config.toml
n_head = 4
head_dim = 32
d_mlp = 512
activation = "reglu"
rope_base = 10000.0
qk_norm = true
bias = "none"
init = "orth"
init_std_o = 0.0526
init_std_up = 0.0429
weight_decay = 0.012
batch_tokens = [32768, 65536, 98304]
doc_mask = true
steps = 7459
Each number is 200 + 30 x the weight over its row's rms, rounded and kept within 0 to 999. Layers, rows and columns count from 0. The size before them is the row's rms in percent of the matrix's.

# k: layer 11 attention key, 128x192, rms 0.254, rows 108-127, columns 128-191
# q: layer 11 attention query, 128x192, rms 0.252, rows 109-127, columns 128-191
# v: layer 11 attention value, 128x192, rms 0.273, rows 96-127, columns 128-191
# o: layer 11 attention output (transposed), 128x192, rms 0.319, rows 96-127, columns 128-191
# gate: layer 11 MLP gate, 512x192, rms 0.28, rows 0, columns 128-191
# up: layer 11 MLP up, 512x192, rms 0.293, rows 0, columns 128-191
k108,096,243,199,226,220,231,187,205,193,136,201,200,198,190,240,203,229,188,236,199,183,193,175,91,160,224,175,157,208,197,216,204,267,168,197,207,214,243,179,173,227,195,206,234,190,176,200,192,225,203,212,188,192,170,251,190,194,197,176,223,180,139,182,198,180
q109,095,157,241,230,169,208,172,177,220,190,183,178,217,204,180,224,180,188,198,205,194,217,283,238,217,220,185,210,189,139,219,213,196,169,213,228,201,185,175,165,200,220,207,192,163,195,180,147,149,169,230,183,144,214,217,231,199,207,255,182,208,200,206,241,250
k109,099,193,205,224,208,250,230,198,196,232,172,209,191,211,189,216,171,204,181,182,165,186,181,213,211,166,141,234,175,211,185,267,208,159,222,194,214,224,241,188,216,146,207,176,160,210,206,211,193,204,218,141,179,211,185,126,250,154,135,154,162,215,165,136,240
q110,103,191,220,198,246,154,200,195,222,208,223,207,187,261,195,191,252,150,117,138,198,184,231,237,193,220,202,225,119,197,209,209,204,188,183,193,209,158,192,194,229,221,225,195,174,160,188,217,232,175,201,237,162,188,143,188,193,238,166,201,153,144,162,172,184
k110,098,161,209,169,203,157,158,203,234,259,176,186,172,214,208,180,255,187,169,165,241,205,212,263,181,220,138,185,192,236,165,204,227,242,161,169,201,183,211,188,149,186,210,206,177,219,189,236,190,215,152,179,217,193,195,243,176,206,185,190,199,152,245,190,229
q111,097,238,209,179,237,176,200,212,231,171,163,225,166,148,242,227,172,208,118,222,136,180,170,189,249,169,205,231,224,246,155,170,167,195,222,196,190,199,173,134,164,169,196,214,141,155,160,162,174,210,236,243,177,213,182,202,218,164,192,138,185,169,169,216,177
k111,103,183,186,166,210,163,212,195,204,238,212,242,190,160,247,166,168,216,149,241,175,200,223,204,209,122,160,196,216,160,171,222,259,183,203,195,200,237,236,211,213,191,161,266,202,164,228,146,160,234,220,208,187,219,207,217,191,201,257,160,210,258,168,245,236
q112,090,226,183,265,192,291,195,188,243,218,165,247,192,228,195,223,203,184,196,194,140,196,228,216,210,206,213,197,173,169,228,189,166,156,244,220,175,181,214,145,175,205,232,181,266,214,241,205,245,189,200,167,155,182,184,194,211,163,208,191,163,172,209,182,235
k112,091,268,183,183,185,234,208,170,236,199,233,205,149,235,197,168,123,174,151,208,149,252,237,226,223,208,217,199,209,164,224,207,205,229,244,237,147,190,214,161,225,245,222,188,227,229,191,209,196,228,251,257,222,179,202,167,173,210,182,205,178,222,192,209,246
q113,083,162,205,193,206,181,261,164,225,209,151,247,234,203,179,172,171,154,243,209,245,236,202,187,179,194,194,174,207,141,186,208,197,261,220,216,234,186,171,218,203,244,217,279,203,175,214,222,206,180,191,175,254,223,247,235,203,144,183,223,169,246,236,237,229
k113,090,178,276,157,217,197,253,215,178,147,167,164,153,302,197,205,198,207,255,187,228,186,200,232,158,169,167,162,186,171,179,190,197,217,191,181,250,189,182,170,223,201,232,260,181,147,213,189,212,198,214,166,226,138,240,225,199,196,173,208,164,196,159,199,195
q114,091,197,161,156,191,188,179,219,193,198,186,212,175,165,186,188,183,184,282,181,144,198,165,207,223,160,204,212,204,229,182,138,218,222,235,189,165,201,150,259,191,249,257,219,203,219,199,194,173,205,255,224,219,209,200,231,184,170,235,194,238,193,228,215,198
k114,094,175,208,174,166,188,191,220,239,195,185,191,175,185,162,197,233,231,235,188,170,272,207,213,208,205,162,175,237,257,189,100,170,253,208,224,162,234,177,209,170,180,176,219,221,216,203,124,212,220,193,218,181,223,204,142,200,149,217,208,205,227,210,177,203
q115,084,197,210,179,185,186,159,163,154,183,193,182,194,165,201,186,207,193,177,202,151,178,153,213,140,193,179,196,274,205,229,221,228,235,225,189,184,135,180,166,216,197,203,186,176,180,178,258,222,188,214,180,187,193,150,159,222,235,181,205,173,227,221,165,223
k115,091,192,153,189,164,178,167,128,170,213,193,213,212,159,159,178,198,195,143,173,133,253,184,239,186,250,225,216,202,209,186,231,258,194,202,139,215,146,179,193,233,226,161,191,211,208,218,273,150,218,172,179,203,246,177,161,199,170,240,198,185,188,224,225,199
q116,097,194,192,196,192,174,243,197,223,213,145,168,201,212,182,236,138,206,155,220,187,235,196,190,218,208,196,170,216,191,209,187,165,152,261,158,226,169,230,177,203,183,182,166,201,229,187,272,209,234,237,219,158,156,171,188,229,269,209,198,235,195,219,167,197
k116,099,270,225,220,215,163,214,214,234,200,184,160,192,186,228,235,185,202,177,224,224,224,217,163,260,147,187,168,248,192,208,209,154,216,255,224,180,186,185,214,204,221,187,218,195,153,170,172,208,204,240,211,168,180,212,186,222,208,192,194,229,205,206,124,216
q117,101,149,116,197,211,249,172,221,244,183,249,266,185,232,219,251,220,190,214,161,216,189,177,238,125,221,240,184,224,197,217,141,224,167,222,187,191,167,220,187,205,173,212,214,170,249,168,235,174,232,224,173,222,179,171,161,178,184,231,183,196,204,212,193,214
k117,095,175,184,193,234,199,129,230,241,216,231,210,202,151,227,261,213,195,246,215,197,156,189,247,188,221,218,201,233,268,195,180,195,156,210,162,140,111,242,224,227,145,153,199,223,239,211,244,214,221,231,188,221,197,199,189,190,197,224,190,169,163,163,201,234
q118,095,214,197,185,226,193,251,239,190,248,218,216,223,213,196,193,188,157,177,271,187,214,199,175,205,194,154,174,212,211,201,188,198,141,199,168,224,171,198,220,267,202,153,269,195,175,201,169,192,241,185,170,203,216,176,227,217,205,306,235,159,170,191,178,191
k118,105,267,210,225,197,212,191,245,183,165,229,210,238,194,196,198,193,243,222,234,234,204,193,215,191,173,167,218,201,191,182,192,228,180,121,186,193,153,239,164,203,180,177,189,178,197,180,199,178,213,252,258,206,169,177,231,217,250,200,163,210,227,159,203,195
q119,102,227,185,190,217,213,148,203,251,240,269,235,218,171,173,148,218,268,204,189,243,259,207,214,192,201,197,219,209,195,183,244,208,224,252,161,255,209,200,273,151,197,222,200,194,213,175,130,200,167,216,206,144,199,201,200,148,170,187,203,185,201,183,154,158
k119,102,233,184,185,234,176,143,155,158,149,250,159,163,208,224,197,216,249,222,190,229,211,140,167,213,209,184,168,242,182,206,184,171,197,203,201,182,233,151,237,176,198,171,239,188,236,203,203,228,191,187,226,216,201,175,201,190,151,151,206,154,260,207,113,231
q120,101,187,205,217,204,245,203,189,209,196,224,221,195,179,189,175,220,221,151,230,186,151,212,190,232,160,158,185,224,183,166,238,222,185,154,231,174,235,212,219,204,222,168,232,229,204,210,213,264,194,176,192,211,259,127,208,157,152,200,191,173,208,212,150,212
k120,104,206,201,199,157,251,209,199,186,185,195,242,228,217,178,160,152,228,204,187,208,155,192,224,193,192,237,276,239,258,206,197,192,95,265,221,247,194,246,162,173,186,173,222,201,163,153,196,191,182,192,203,208,259,125,174,165,211,195,157,204,199,156,173,223
q121,104,198,193,243,211,180,275,237,199,168,173,212,202,150,256,200,192,225,195,210,240,167,168,184,195,238,208,204,221,180,234,151,212,169,192,211,185,192,224,193,232,192,177,218,185,189,165,175,190,241,218,188,221,204,169,209,270,195,191,148,205,166,204,217,213
k121,107,168,155,198,186,147,242,218,191,175,237,197,209,170,233,258,213,190,238,221,195,127,184,170,233,213,174,240,209,205,219,206,241,212,218,212,161,194,169,225,189,195,199,161,192,208,169,217,136,233,184,217,266,266,157,236,209,204,202,219,192,163,220,248,209
q122,110,217,267,213,198,216,242,195,177,154,173,219,235,202,184,226,183,222,189,206,207,188,145,153,194,202,203,233,242,159,163,194,209,242,234,218,257,201,214,218,139,181,180,245,188,222,271,199,177,183,177,240,172,179,171,275,150,168,155,161,158,195,212,185,171
k122,101,169,255,272,217,204,182,220,171,186,252,225,227,230,209,170,194,192,213,252,220,202,120,195,225,179,125,167,231,223,199,179,210,195,145,257,199,220,200,165,215,192,184,200,200,191,245,199,168,164,220,263,190,148,253,244,227,182,172,189,224,190,221,192,227
q123,096,213,181,157,217,197,229,229,214,249,278,193,206,187,226,218,134,222,244,202,201,210,163,239,166,242,149,187,163,220,188,172,160,178,205,217,233,193,204,154,191,191,193,233,203,201,177,223,216,178,222,168,182,226,159,217,190,231,154,170,217,222,171,201,208
k123,104,256,208,168,224,225,187,204,207,222,249,156,201,173,194,206,146,183,196,179,224,196,211,188,170,203,212,234,163,184,163,187,260,178,213,220,217,169,172,225,209,225,197,240,139,214,159,187,241,227,275,160,180,195,212,242,191,198,160,185,219,188,195,208,198
q124,103,211,200,129,193,128,172,143,190,190,177,170,160,223,177,198,217,205,189,175,206,207,208,148,196,206,210,220,230,220,221,181,211,202,187,203,147,228,227,209,99,247,237,198,202,222,199,230,194,187,209,166,262,187,233,264,201,195,226,182,214,174,189,137,214
k124,107,197,156,189,240,191,190,232,179,208,223,287,207,230,201,199,237,167,217,207,164,196,235,195,195,225,213,200,202,212,203,185,224,189,223,159,184,209,156,223,152,157,189,141,206,240,132,213,178,194,224,190,235,175,198,218,169,253,228,231,215,191,180,175,206
q125,104,207,222,212,216,196,207,219,172,239,235,237,222,195,201,196,240,202,194,163,208,183,215,233,192,185,202,225,241,218,213,190,204,181,155,198,220,274,221,188,215,168,197,162,219,197,178,178,140,216,172,224,188,137,136,186,151,162,232,177,219,157,209,224,226
k125,103,165,217,210,142,219,242,168,158,195,236,195,204,201,149,208,187,158,182,194,173,218,166,194,250,202,219,166,211,257,147,224,168,241,168,226,206,185,192,264,193,280,215,209,222,175,187,195,178,202,225,207,197,159,184,197,169,166,171,188,242,207,199,196,216
q126,107,173,199,195,178,213,184,182,221,196,217,213,161,183,222,167,125,168,204,231,187,216,188,212,226,163,193,243,205,207,205,226,223,218,215,227,151,170,209,206,212,174,144,142,181,194,222,194,188,230,260,181,220,211,215,182,187,197,211,190,198,190,142,181,208
k126,106,219,223,195,198,170,223,185,212,203,216,248,192,170,211,169,190,205,214,181,187,167,195,150,186,224,207,220,224,224,212,201,209,221,218,227,226,178,204,116,194,161,184,157,245,204,167,191,191,213,207,224,205,163,219,185,185,208,150,216,223,175,157,235,152
q127,108,160,199,193,222,184,216,230,242,182,193,216,251,170,227,247,169,163,169,175,217,215,148,202,202,217,167,193,239,244,169,219,265,221,287,187,160,197,154,142,212,194,204,222,167,150,215,209,260,168,203,232,189,244,208,188,162,171,197,173,206,184,213,265,216
k127,101,179,236,198,169,190,185,167,203,156,254,186,243,249,217,229,199,149,163,210,221,202,144,204,199,195,192,205,208,168,180,234,233,163,218,219,186,202,153,265,235,217,176,177,141,177,245,263,200,185,169,217,185,214,180,223,221,220,261,194,151,232,261,258,199
v96,073,234,212,224,199,202,159,203,195,207,197,195,222,190,220,206,249,230,143,162,221,244,184,232,152,177,176,187,226,198,230,210,195,212,217,208,196,214,162,177,128,200,272,197,210,199,225,219,213,163,157,165,291,202,196,180,211,196,194,227,166,177,183,184,251
o96,093,244,215,234,216,189,233,157,179,159,189,283,233,174,194,138,204,176,170,259,197,176,214,198,154,210,242,219,151,196,159,203,179,235,196,186,227,196,187,202,184,191,183,196,219,194,187,205,194,239,196,226,147,186,167,179,158,206,214,162,248,218,216,192,200
v97,077,162,238,183,214,173,189,193,222,262,216,233,152,191,223,196,267,223,194,250,191,210,199,180,212,202,206,232,230,164,132,281,179,233,132,233,226,216,196,216,222,218,195,163,247,200,212,217,200,201,218,171,183,175,196,202,179,122,199,187,155,226,225,210,167
o97,100,175,224,219,192,246,220,202,192,187,220,208,244,232,211,207,165,198,187,184,186,216,166,214,183,205,177,191,120,173,180,141,224,224,243,132,175,192,191,205,207,155,182,209,188,203,278,171,210,161,164,216,218,175,216,179,231,227,207,193,244,200,193,211,222
v98,076,213,208,149,222,189,201,189,140,182,176,244,184,196,203,204,223,199,211,211,170,192,228,129,181,213,268,153,224,221,201,147,237,201,208,213,203,206,224,197,202,184,278,237,159,206,201,190,161,243,170,218,230,216,152,171,197,173,182,206,200,231,205,228,189
o98,101,184,213,231,170,204,169,210,216,196,222,186,238,208,156,225,183,193,243,222,240,211,215,301,250,193,189,222,230,226,188,180,185,234,167,160,196,190,203,172,261,196,147,209,215,200,191,186,242,227,213,256,173,219,250,225,201,220,212,200,221,221,164,205,218
v99,081,211,160,210,212,144,249,202,203,221,189,168,179,191,254,184,235,164,133,198,236,187,219,179,187,211,153,154,250,181,260,222,174,188,139,253,200,181,190,122,194,230,195,251,158,158,212,245,183,131,204,208,185,199,183,174,217,161,193,261,155,188,236,165,245
o99,101,173,220,197,174,282,171,192,199,187,234,193,244,176,160,145,198,261,207,220,162,216,203,203,205,184,220,243,199,205,119,198,254,242,253,194,136,201,197,226,232,158,206,243,170,178,130,216,226,267,166,230,237,157,252,227,149,238,196,205,185,210,162,189,171
v100,081,189,262,242,252,273,215,205,215,205,190,209,168,234,205,210,177,176,185,227,193,205,220,177,223,230,187,244,218,155,267,217,212,178,223,195,188,194,164,228,185,239,223,213,218,198,145,235,174,198,195,200,182,271,236,177,210,192,175,215,216,164,173,214,176
o100,098,215,180,229,234,191,188,172,223,134,186,232,238,147,169,174,233,250,213,175,167,209,216,167,182,189,213,163,216,199,170,214,182,159,210,236,207,239,182,179,238,180,188,175,235,185,240,194,219,196,221,246,207,160,196,231,168,240,193,184,208,210,224,246,207
v101,078,219,211,252,243,223,181,192,192,229,226,193,155,178,132,151,204,226,183,146,202,226,219,175,157,177,240,194,207,140,156,224,151,170,242,196,188,185,238,205,205,215,177,197,167,180,189,253,223,242,160,242,201,243,197,206,213,176,245,172,166,225,197,236,197
o101,101,164,184,203,201,175,246,208,171,190,203,205,250,227,176,247,188,141,200,242,184,215,242,190,180,245,151,166,204,197,280,144,231,210,202,197,206,208,186,166,219,184,193,225,241,216,227,115,199,155,226,200,178,202,221,149,162,233,167,190,264,208,133,182,187
v102,080,204,217,228,229,163,253,249,189,199,188,203,175,153,204,216,222,228,236,169,197,223,253,236,196,204,138,201,235,144,175,176,211,190,188,197,250,193,246,172,163,162,244,179,210,209,209,157,165,188,213,230,213,162,191,189,188,209,170,210,196,172,156,227,154
o102,107,232,190,183,185,192,197,182,226,170,187,143,214,209,191,199,231,196,171,210,208,132,158,146,237,191,248,183,162,247,193,216,190,229,210,218,153,216,233,246,233,211,191,270,219,197,216,209,239,212,225,232,164,245,237,204,184,211,233,189,190,218,227,186,251
v103,076,234,171,239,206,181,192,228,227,235,207,216,225,227,205,249,242,189,239,217,215,226,232,187,238,202,250,236,216,135,217,255,216,196,182,191,145,159,223,238,217,220,180,230,244,186,211,189,202,196,181,249,166,212,199,217,224,217,230,184,175,182,202,204,213
o103,103,199,150,195,249,182,207,237,194,227,231,178,219,203,190,216,182,198,233,154,169,198,210,220,178,167,167,169,165,270,217,177,218,189,249,204,288,224,158,181,177,154,251,208,171,238,192,180,161,180,205,192,152,181,223,139,184,197,153,193,199,225,209,163,217
v104,079,163,193,198,202,188,176,256,214,169,225,215,188,176,166,222,234,187,235,221,214,155,199,260,207,197,192,220,185,183,173,275,205,156,188,200,233,216,202,173,187,207,198,190,147,186,188,190,204,170,182,164,154,179,166,228,195,198,101,172,153,210,159,227,221
o104,106,210,185,242,198,220,214,232,197,255,188,160,239,252,215,220,157,220,208,208,163,209,198,168,163,207,202,212,213,202,208,179,163,233,215,228,198,211,183,186,189,205,187,177,240,208,195,190,224,211,166,239,185,219,227,203,236,216,268,249,228,157,259,141,187
v105,083,187,180,183,228,212,227,238,205,194,181,163,166,233,208,156,218,191,195,197,126,186,223,204,213,209,134,194,199,245,211,241,177,184,191,164,238,157,216,201,150,198,217,188,210,226,242,203,240,139,250,162,224,185,200,197,242,196,216,187,228,155,207,160,240
o105,103,153,213,194,219,186,205,187,169,174,225,258,187,167,230,249,171,206,191,200,252,206,189,164,251,197,228,190,180,176,203,150,231,186,207,221,235,206,228,223,218,150,108,187,184,193,178,223,164,249,220,245,239,197,221,193,161,210,202,181,152,154,180,205,170
v106,085,183,223,165,209,202,165,158,178,209,231,201,220,213,238,177,251,150,159,205,192,192,208,137,214,204,219,200,192,222,177,166,185,226,220,220,188,234,224,142,116,144,186,199,195,151,242,190,188,182,169,208,153,230,274,181,209,215,192,174,206,182,187,157,218
o106,099,204,152,261,217,183,241,224,242,222,238,174,181,183,178,196,147,233,251,191,178,221,149,230,162,218,167,224,206,89,199,192,180,195,216,194,221,176,232,250,239,205,174,228,267,256,190,203,190,246,221,154,188,158,162,153,202,229,199,223,219,210,171,224,172
v107,087,175,200,173,196,244,170,211,204,274,191,265,186,248,234,186,175,202,247,177,176,213,201,231,178,186,165,232,195,233,172,201,205,169,215,187,156,234,205,282,161,140,197,194,169,199,193,182,173,212,212,202,211,192,202,176,195,166,206,207,198,184,215,174,169
o107,102,205,208,230,239,158,251,226,149,146,241,155,230,170,191,183,207,167,174,252,204,219,210,209,210,176,253,182,225,139,171,233,189,221,175,197,220,156,186,168,227,217,215,162,209,203,208,248,258,179,205,216,192,178,175,255,211,233,202,191,193,215,163,232,220
v108,077,194,215,179,188,223,145,149,153,226,134,197,215,171,163,237,243,181,208,153,190,187,236,206,268,179,214,186,203,194,175,183,231,210,230,169,139,189,256,199,121,201,221,196,165,279,179,203,202,190,208,233,216,170,192,181,207,160,236,206,211,154,197,216,164
o108,102,201,162,184,214,186,186,243,152,190,276,210,177,176,219,170,189,152,200,199,170,238,190,243,177,222,177,211,212,228,261,241,225,157,194,239,193,202,173,187,217,244,202,242,212,171,166,213,188,195,224,186,215,262,230,178,207,234,172,209,205,175,266,242,235
v109,092,179,220,213,159,186,184,248,179,209,261,257,231,190,168,184,197,169,224,153,173,230,164,222,215,201,169,195,177,213,224,202,176,170,198,194,145,212,160,196,207,245,185,226,185,223,266,249,184,201,219,151,163,196,242,210,192,191,201,224,203,211,249,204,228
o109,104,216,194,232,195,216,219,144,238,164,216,167,132,250,196,215,236,185,229,246,208,182,215,172,184,142,208,198,154,169,188,235,191,244,239,200,231,154,235,215,218,191,256,208,174,225,175,114,202,226,218,203,218,176,159,214,197,170,195,197,184,167,180,202,212
v110,084,216,210,236,145,180,215,195,183,206,208,171,175,125,180,240,178,190,199,243,237,215,188,187,208,166,235,232,261,173,203,155,181,197,291,165,183,222,237,159,167,189,265,219,185,188,170,183,190,154,202,184,216,187,213,171,177,187,163,211,225,201,178,196,251
o110,101,163,196,166,197,195,183,209,231,193,195,170,229,274,169,149,174,177,166,217,181,222,217,181,210,211,150,180,134,209,208,266,184,237,167,228,226,192,117,249,242,215,188,227,197,192,228,216,230,227,204,208,176,217,178,216,146,189,200,197,199,208,244,220,169
v111,078,171,139,197,167,230,135,206,167,152,181,233,192,221,174,206,163,170,212,218,216,249,203,205,215,186,219,227,166,228,200,236,235,195,187,150,200,197,241,163,179,223,177,183,179,178,192,214,238,169,242,226,249,252,258,173,197,189,178,223,253,216,172,239,200
o111,097,220,243,200,205,160,227,231,213,202,197,162,211,218,236,230,213,226,243,152,211,199,225,162,180,220,199,209,207,234,183,160,211,213,188,216,229,228,180,255,254,218,228,229,242,174,181,200,157,186,159,151,197,145,181,221,182,213,194,202,164,190,212,187,169
v112,078,218,180,217,217,196,201,154,204,139,147,228,129,187,150,229,262,186,179,195,239,177,213,157,173,209,243,163,176,183,192,211,188,233,189,252,180,243,189,203,229,194,208,217,183,200,239,142,201,192,171,136,216,186,176,214,190,193,237,172,168,189,233,162,189
o112,106,201,215,200,209,204,240,220,172,247,222,201,197,269,187,148,166,197,250,181,186,211,139,193,214,167,157,245,224,191,208,198,187,147,203,128,233,199,176,210,143,191,209,186,245,196,171,220,213,221,232,177,176,218,188,200,216,216,200,172,271,248,201,236,195
v113,073,174,222,213,175,209,194,163,228,212,211,210,229,171,241,170,223,230,204,179,250,184,210,165,198,240,162,212,237,192,174,190,203,188,177,250,150,189,150,193,194,220,196,219,271,144,184,250,199,192,283,179,238,194,189,228,198,220,188,214,195,208,190,159,208
o113,094,230,168,190,221,187,212,214,185,165,205,166,196,267,183,203,209,232,154,195,196,241,198,245,219,221,254,198,189,219,208,204,143,235,236,166,208,184,248,211,190,200,157,208,229,198,179,214,184,212,198,232,217,208,168,196,243,152,191,189,236,200,187,195,201
v114,079,165,185,205,198,230,191,252,193,151,157,190,243,176,185,221,125,187,185,277,199,240,205,249,269,164,193,213,192,184,216,185,215,218,211,160,215,219,238,250,206,249,241,227,207,204,179,228,226,213,192,192,249,229,205,210,220,153,240,191,222,186,186,202,167
o114,099,248,229,165,190,155,203,222,204,244,229,220,152,216,223,125,235,148,166,173,204,236,226,155,165,165,201,199,200,218,201,227,215,156,143,232,202,240,175,221,183,175,142,168,184,216,199,149,183,256,206,245,186,195,200,211,173,252,196,242,188,181,189,194,212
v115,073,214,196,189,196,198,182,205,242,218,214,214,210,149,243,178,129,214,204,247,246,170,204,219,212,203,206,190,246,212,248,180,189,183,212,208,187,179,215,232,128,194,186,140,238,176,241,220,249,124,162,211,192,191,262,248,217,191,222,207,245,182,177,216,232
o115,100,198,220,222,196,200,188,212,178,193,205,192,224,229,200,168,247,180,224,147,191,164,189,164,232,243,185,186,202,205,221,184,197,231,203,227,204,199,224,181,248,233,229,224,135,163,204,136,179,203,226,173,259,252,191,154,194,198,127,167,147,197,252,167,165
v116,070,177,226,161,224,191,214,173,186,134,158,233,256,231,192,142,169,214,223,200,189,155,223,220,202,243,213,187,232,189,208,205,159,228,180,232,210,218,249,194,183,192,183,159,189,129,199,159,189,148,207,259,226,203,234,167,212,177,220,264,229,264,173,211,244
o116,098,181,216,236,212,206,184,192,222,195,226,140,175,222,207,221,199,132,215,210,240,183,143,219,171,170,240,226,215,194,170,210,194,171,230,204,214,195,168,207,235,246,158,247,195,230,232,241,169,256,183,186,223,192,219,223,216,192,201,166,225,159,224,138,190
v117,075,175,215,237,220,229,208,209,234,220,248,190,176,243,209,198,181,185,174,187,172,219,243,166,266,204,186,236,195,267,193,144,286,183,231,175,198,219,213,245,192,204,220,205,196,276,236,173,220,201,237,191,229,142,177,259,221,154,223,209,205,153,207,179,161
o117,101,161,209,202,262,189,209,231,219,185,152,214,218,214,190,216,196,214,210,186,195,165,176,174,157,197,168,206,194,192,174,250,120,243,159,204,197,211,189,196,202,203,189,152,234,167,209,207,142,231,181,204,174,234,199,192,195,259,227,212,196,211,196,246,239
v118,075,229,265,251,154,164,220,219,204,216,209,214,205,187,193,201,182,233,239,195,200,184,226,238,162,179,136,239,169,172,178,231,176,205,222,180,220,139,142,221,202,221,184,236,161,162,211,221,208,210,184,183,218,184,185,274,189,221,229,192,238,168,190,227,215
o118,091,206,168,154,189,212,165,200,189,177,203,207,176,197,221,212,211,190,169,176,200,223,199,175,231,207,243,210,201,202,256,205,205,165,149,235,239,257,206,193,214,167,204,175,216,239,207,197,216,253,201,231,165,232,163,155,216,181,158,208,182,190,214,114,225
v119,075,189,210,219,213,232,201,203,139,187,230,232,193,199,190,179,204,169,205,163,169,247,218,184,206,162,282,180,246,180,213,190,172,147,166,173,196,230,241,179,191,212,183,168,173,210,240,255,228,235,187,166,249,176,223,155,206,227,202,163,161,184,177,191,171
o119,100,196,226,209,197,165,174,164,263,217,211,200,234,174,200,197,197,174,185,200,275,176,173,206,222,227,146,195,179,239,207,226,236,249,236,231,177,132,178,192,178,185,234,204,216,160,187,190,196,188,223,174,156,254,182,198,220,225,240,229,210,224,212,228,167
v120,077,189,204,234,168,230,186,192,202,165,257,195,225,183,243,198,189,172,161,184,221,191,260,194,183,174,212,178,180,194,201,231,164,141,226,171,174,224,188,218,177,155,169,175,270,215,218,205,189,228,204,191,178,192,209,216,174,200,229,222,158,189,230,146,217
o120,105,237,236,187,206,156,221,165,183,228,215,177,157,230,201,212,247,211,199,252,195,250,176,245,243,209,143,191,198,159,212,228,189,234,204,181,237,203,237,199,229,239,222,233,171,161,223,228,210,201,188,207,148,212,186,195,212,157,222,221,202,214,150,235,202
v121,084,161,190,218,256,232,161,200,191,242,227,250,266,245,207,192,236,166,177,152,183,250,251,174,237,207,218,196,209,235,187,176,176,196,194,184,171,163,183,212,236,183,207,190,166,196,154,191,192,228,226,248,190,207,173,179,179,215,214,173,174,181,193,173,218
o121,105,205,263,160,174,210,226,260,190,155,206,202,159,132,226,176,203,197,187,220,221,120,195,229,250,235,203,245,190,211,218,235,236,195,199,175,205,225,153,184,181,217,228,206,227,175,238,177,176,193,177,214,238,162,216,211,188,192,159,232,250,235,220,181,211
v122,076,177,204,197,150,143,235,156,196,172,210,234,186,190,240,192,264,230,219,185,170,188,145,154,171,186,226,175,180,224,231,201,228,210,242,202,202,160,194,197,213,224,204,199,167,213,180,237,254,207,166,208,160,172,223,212,202,230,139,171,232,222,180,211,190
o122,100,198,207,242,290,224,180,181,162,206,257,172,173,216,194,235,176,226,181,243,220,203,204,240,190,174,196,206,243,182,148,218,172,226,160,180,158,220,221,202,193,181,233,161,183,208,221,219,172,148,205,216,215,236,207,194,118,176,253,205,165,208,191,140,215
v123,073,210,163,243,183,202,206,213,252,232,160,144,202,160,252,172,133,216,178,191,201,186,232,215,201,212,204,183,183,224,156,144,202,193,140,175,156,222,210,142,214,137,198,223,238,168,234,197,156,206,240,256,184,167,215,154,144,247,187,183,254,193,204,250,203
o123,098,232,186,197,205,158,217,201,144,180,161,149,259,214,183,243,189,205,201,207,218,205,185,175,144,165,218,205,214,182,231,196,221,220,241,189,252,184,104,244,165,267,267,174,174,238,175,230,221,242,156,172,214,189,195,274,207,196,166,195,167,187,151,177,166
v124,074,146,258,198,234,219,204,215,143,210,162,199,200,186,236,173,167,164,193,275,226,172,179,197,201,203,160,219,209,160,168,183,238,187,223,233,174,176,201,169,231,225,202,194,243,200,173,238,196,184,213,233,241,152,265,207,188,168,204,206,276,216,211,177,211
o124,103,207,185,222,194,198,158,180,225,178,189,192,195,233,184,194,216,189,205,189,136,189,203,143,199,204,191,244,217,181,275,223,207,210,152,179,243,174,164,186,207,201,162,170,196,185,166,180,183,182,152,204,249,238,193,152,243,184,207,182,155,212,186,240,227
v125,076,216,224,215,201,164,186,233,220,195,230,254,171,111,158,227,175,235,237,168,242,199,231,173,207,181,208,233,241,219,206,128,176,182,242,230,170,161,214,209,188,206,286,241,164,203,235,217,201,201,119,183,197,194,213,205,225,197,228,237,187,191,191,234,168
o125,105,190,174,149,195,215,198,197,206,175,209,193,195,243,233,188,233,157,173,224,176,168,186,218,216,196,218,107,227,150,168,195,218,235,182,166,200,292,137,194,206,153,169,175,230,231,226,208,208,194,224,230,226,217,251,226,190,192,204,175,224,225,253,167,214
v126,077,224,161,178,205,159,174,192,203,206,243,233,189,177,180,205,242,234,228,206,198,203,224,177,134,171,171,165,193,189,196,217,229,190,243,172,210,180,230,181,195,245,180,173,163,218,183,214,238,220,190,233,224,192,177,163,236,242,225,261,263,207,156,184,264
o126,100,216,171,220,215,187,147,252,175,230,166,200,197,202,191,207,181,185,218,164,191,183,145,202,205,252,211,230,227,216,195,197,176,190,97,228,172,177,210,189,175,174,257,231,247,147,212,179,236,197,219,190,153,185,181,239,187,195,187,218,206,165,199,250,150
v127,077,181,200,134,209,180,270,159,193,233,273,178,178,159,189,224,159,124,159,192,190,205,155,146,167,165,156,173,207,229,235,179,197,228,225,207,217,148,254,229,220,193,246,193,224,176,250,245,205,231,178,187,186,212,225,205,206,258,191,248,201,229,216,193,177
o127,100,164,208,228,200,211,155,223,216,173,170,210,214,211,246,162,234,252,222,212,241,200,209,228,212,172,198,210,205,191,185,180,227,221,142,186,213,235,203,207,200,169,159,200,191,246,174,186,224,168,156,178,164,198,193,165,194,173,222,171,209,147,240,197,212
gate0,097,161,167,231,223,199,159,237,244,237,216,171,155,158,173,229,197,224,254,179,258,226,204,181,218,195,194,205,166,194,207,226,184,200,250,173,154,160,216,205,244,201,212,193,179,184,201,208,201,171,186,237,213,206,218,214,139,197,189,206,237,191,215,208,184
up0,093,252,198,195,194,203,169,213,229,162,229,172,216,217,165,194,189,231,246,161,169,180,207,157,134,163,191,194,152,169,227,236,197,175,219,297,216,215,158,225,187,185,198,141,191,194,163,210,192,127,199,237,176,154,209,172,218,201,255,217,183,199,191,219,200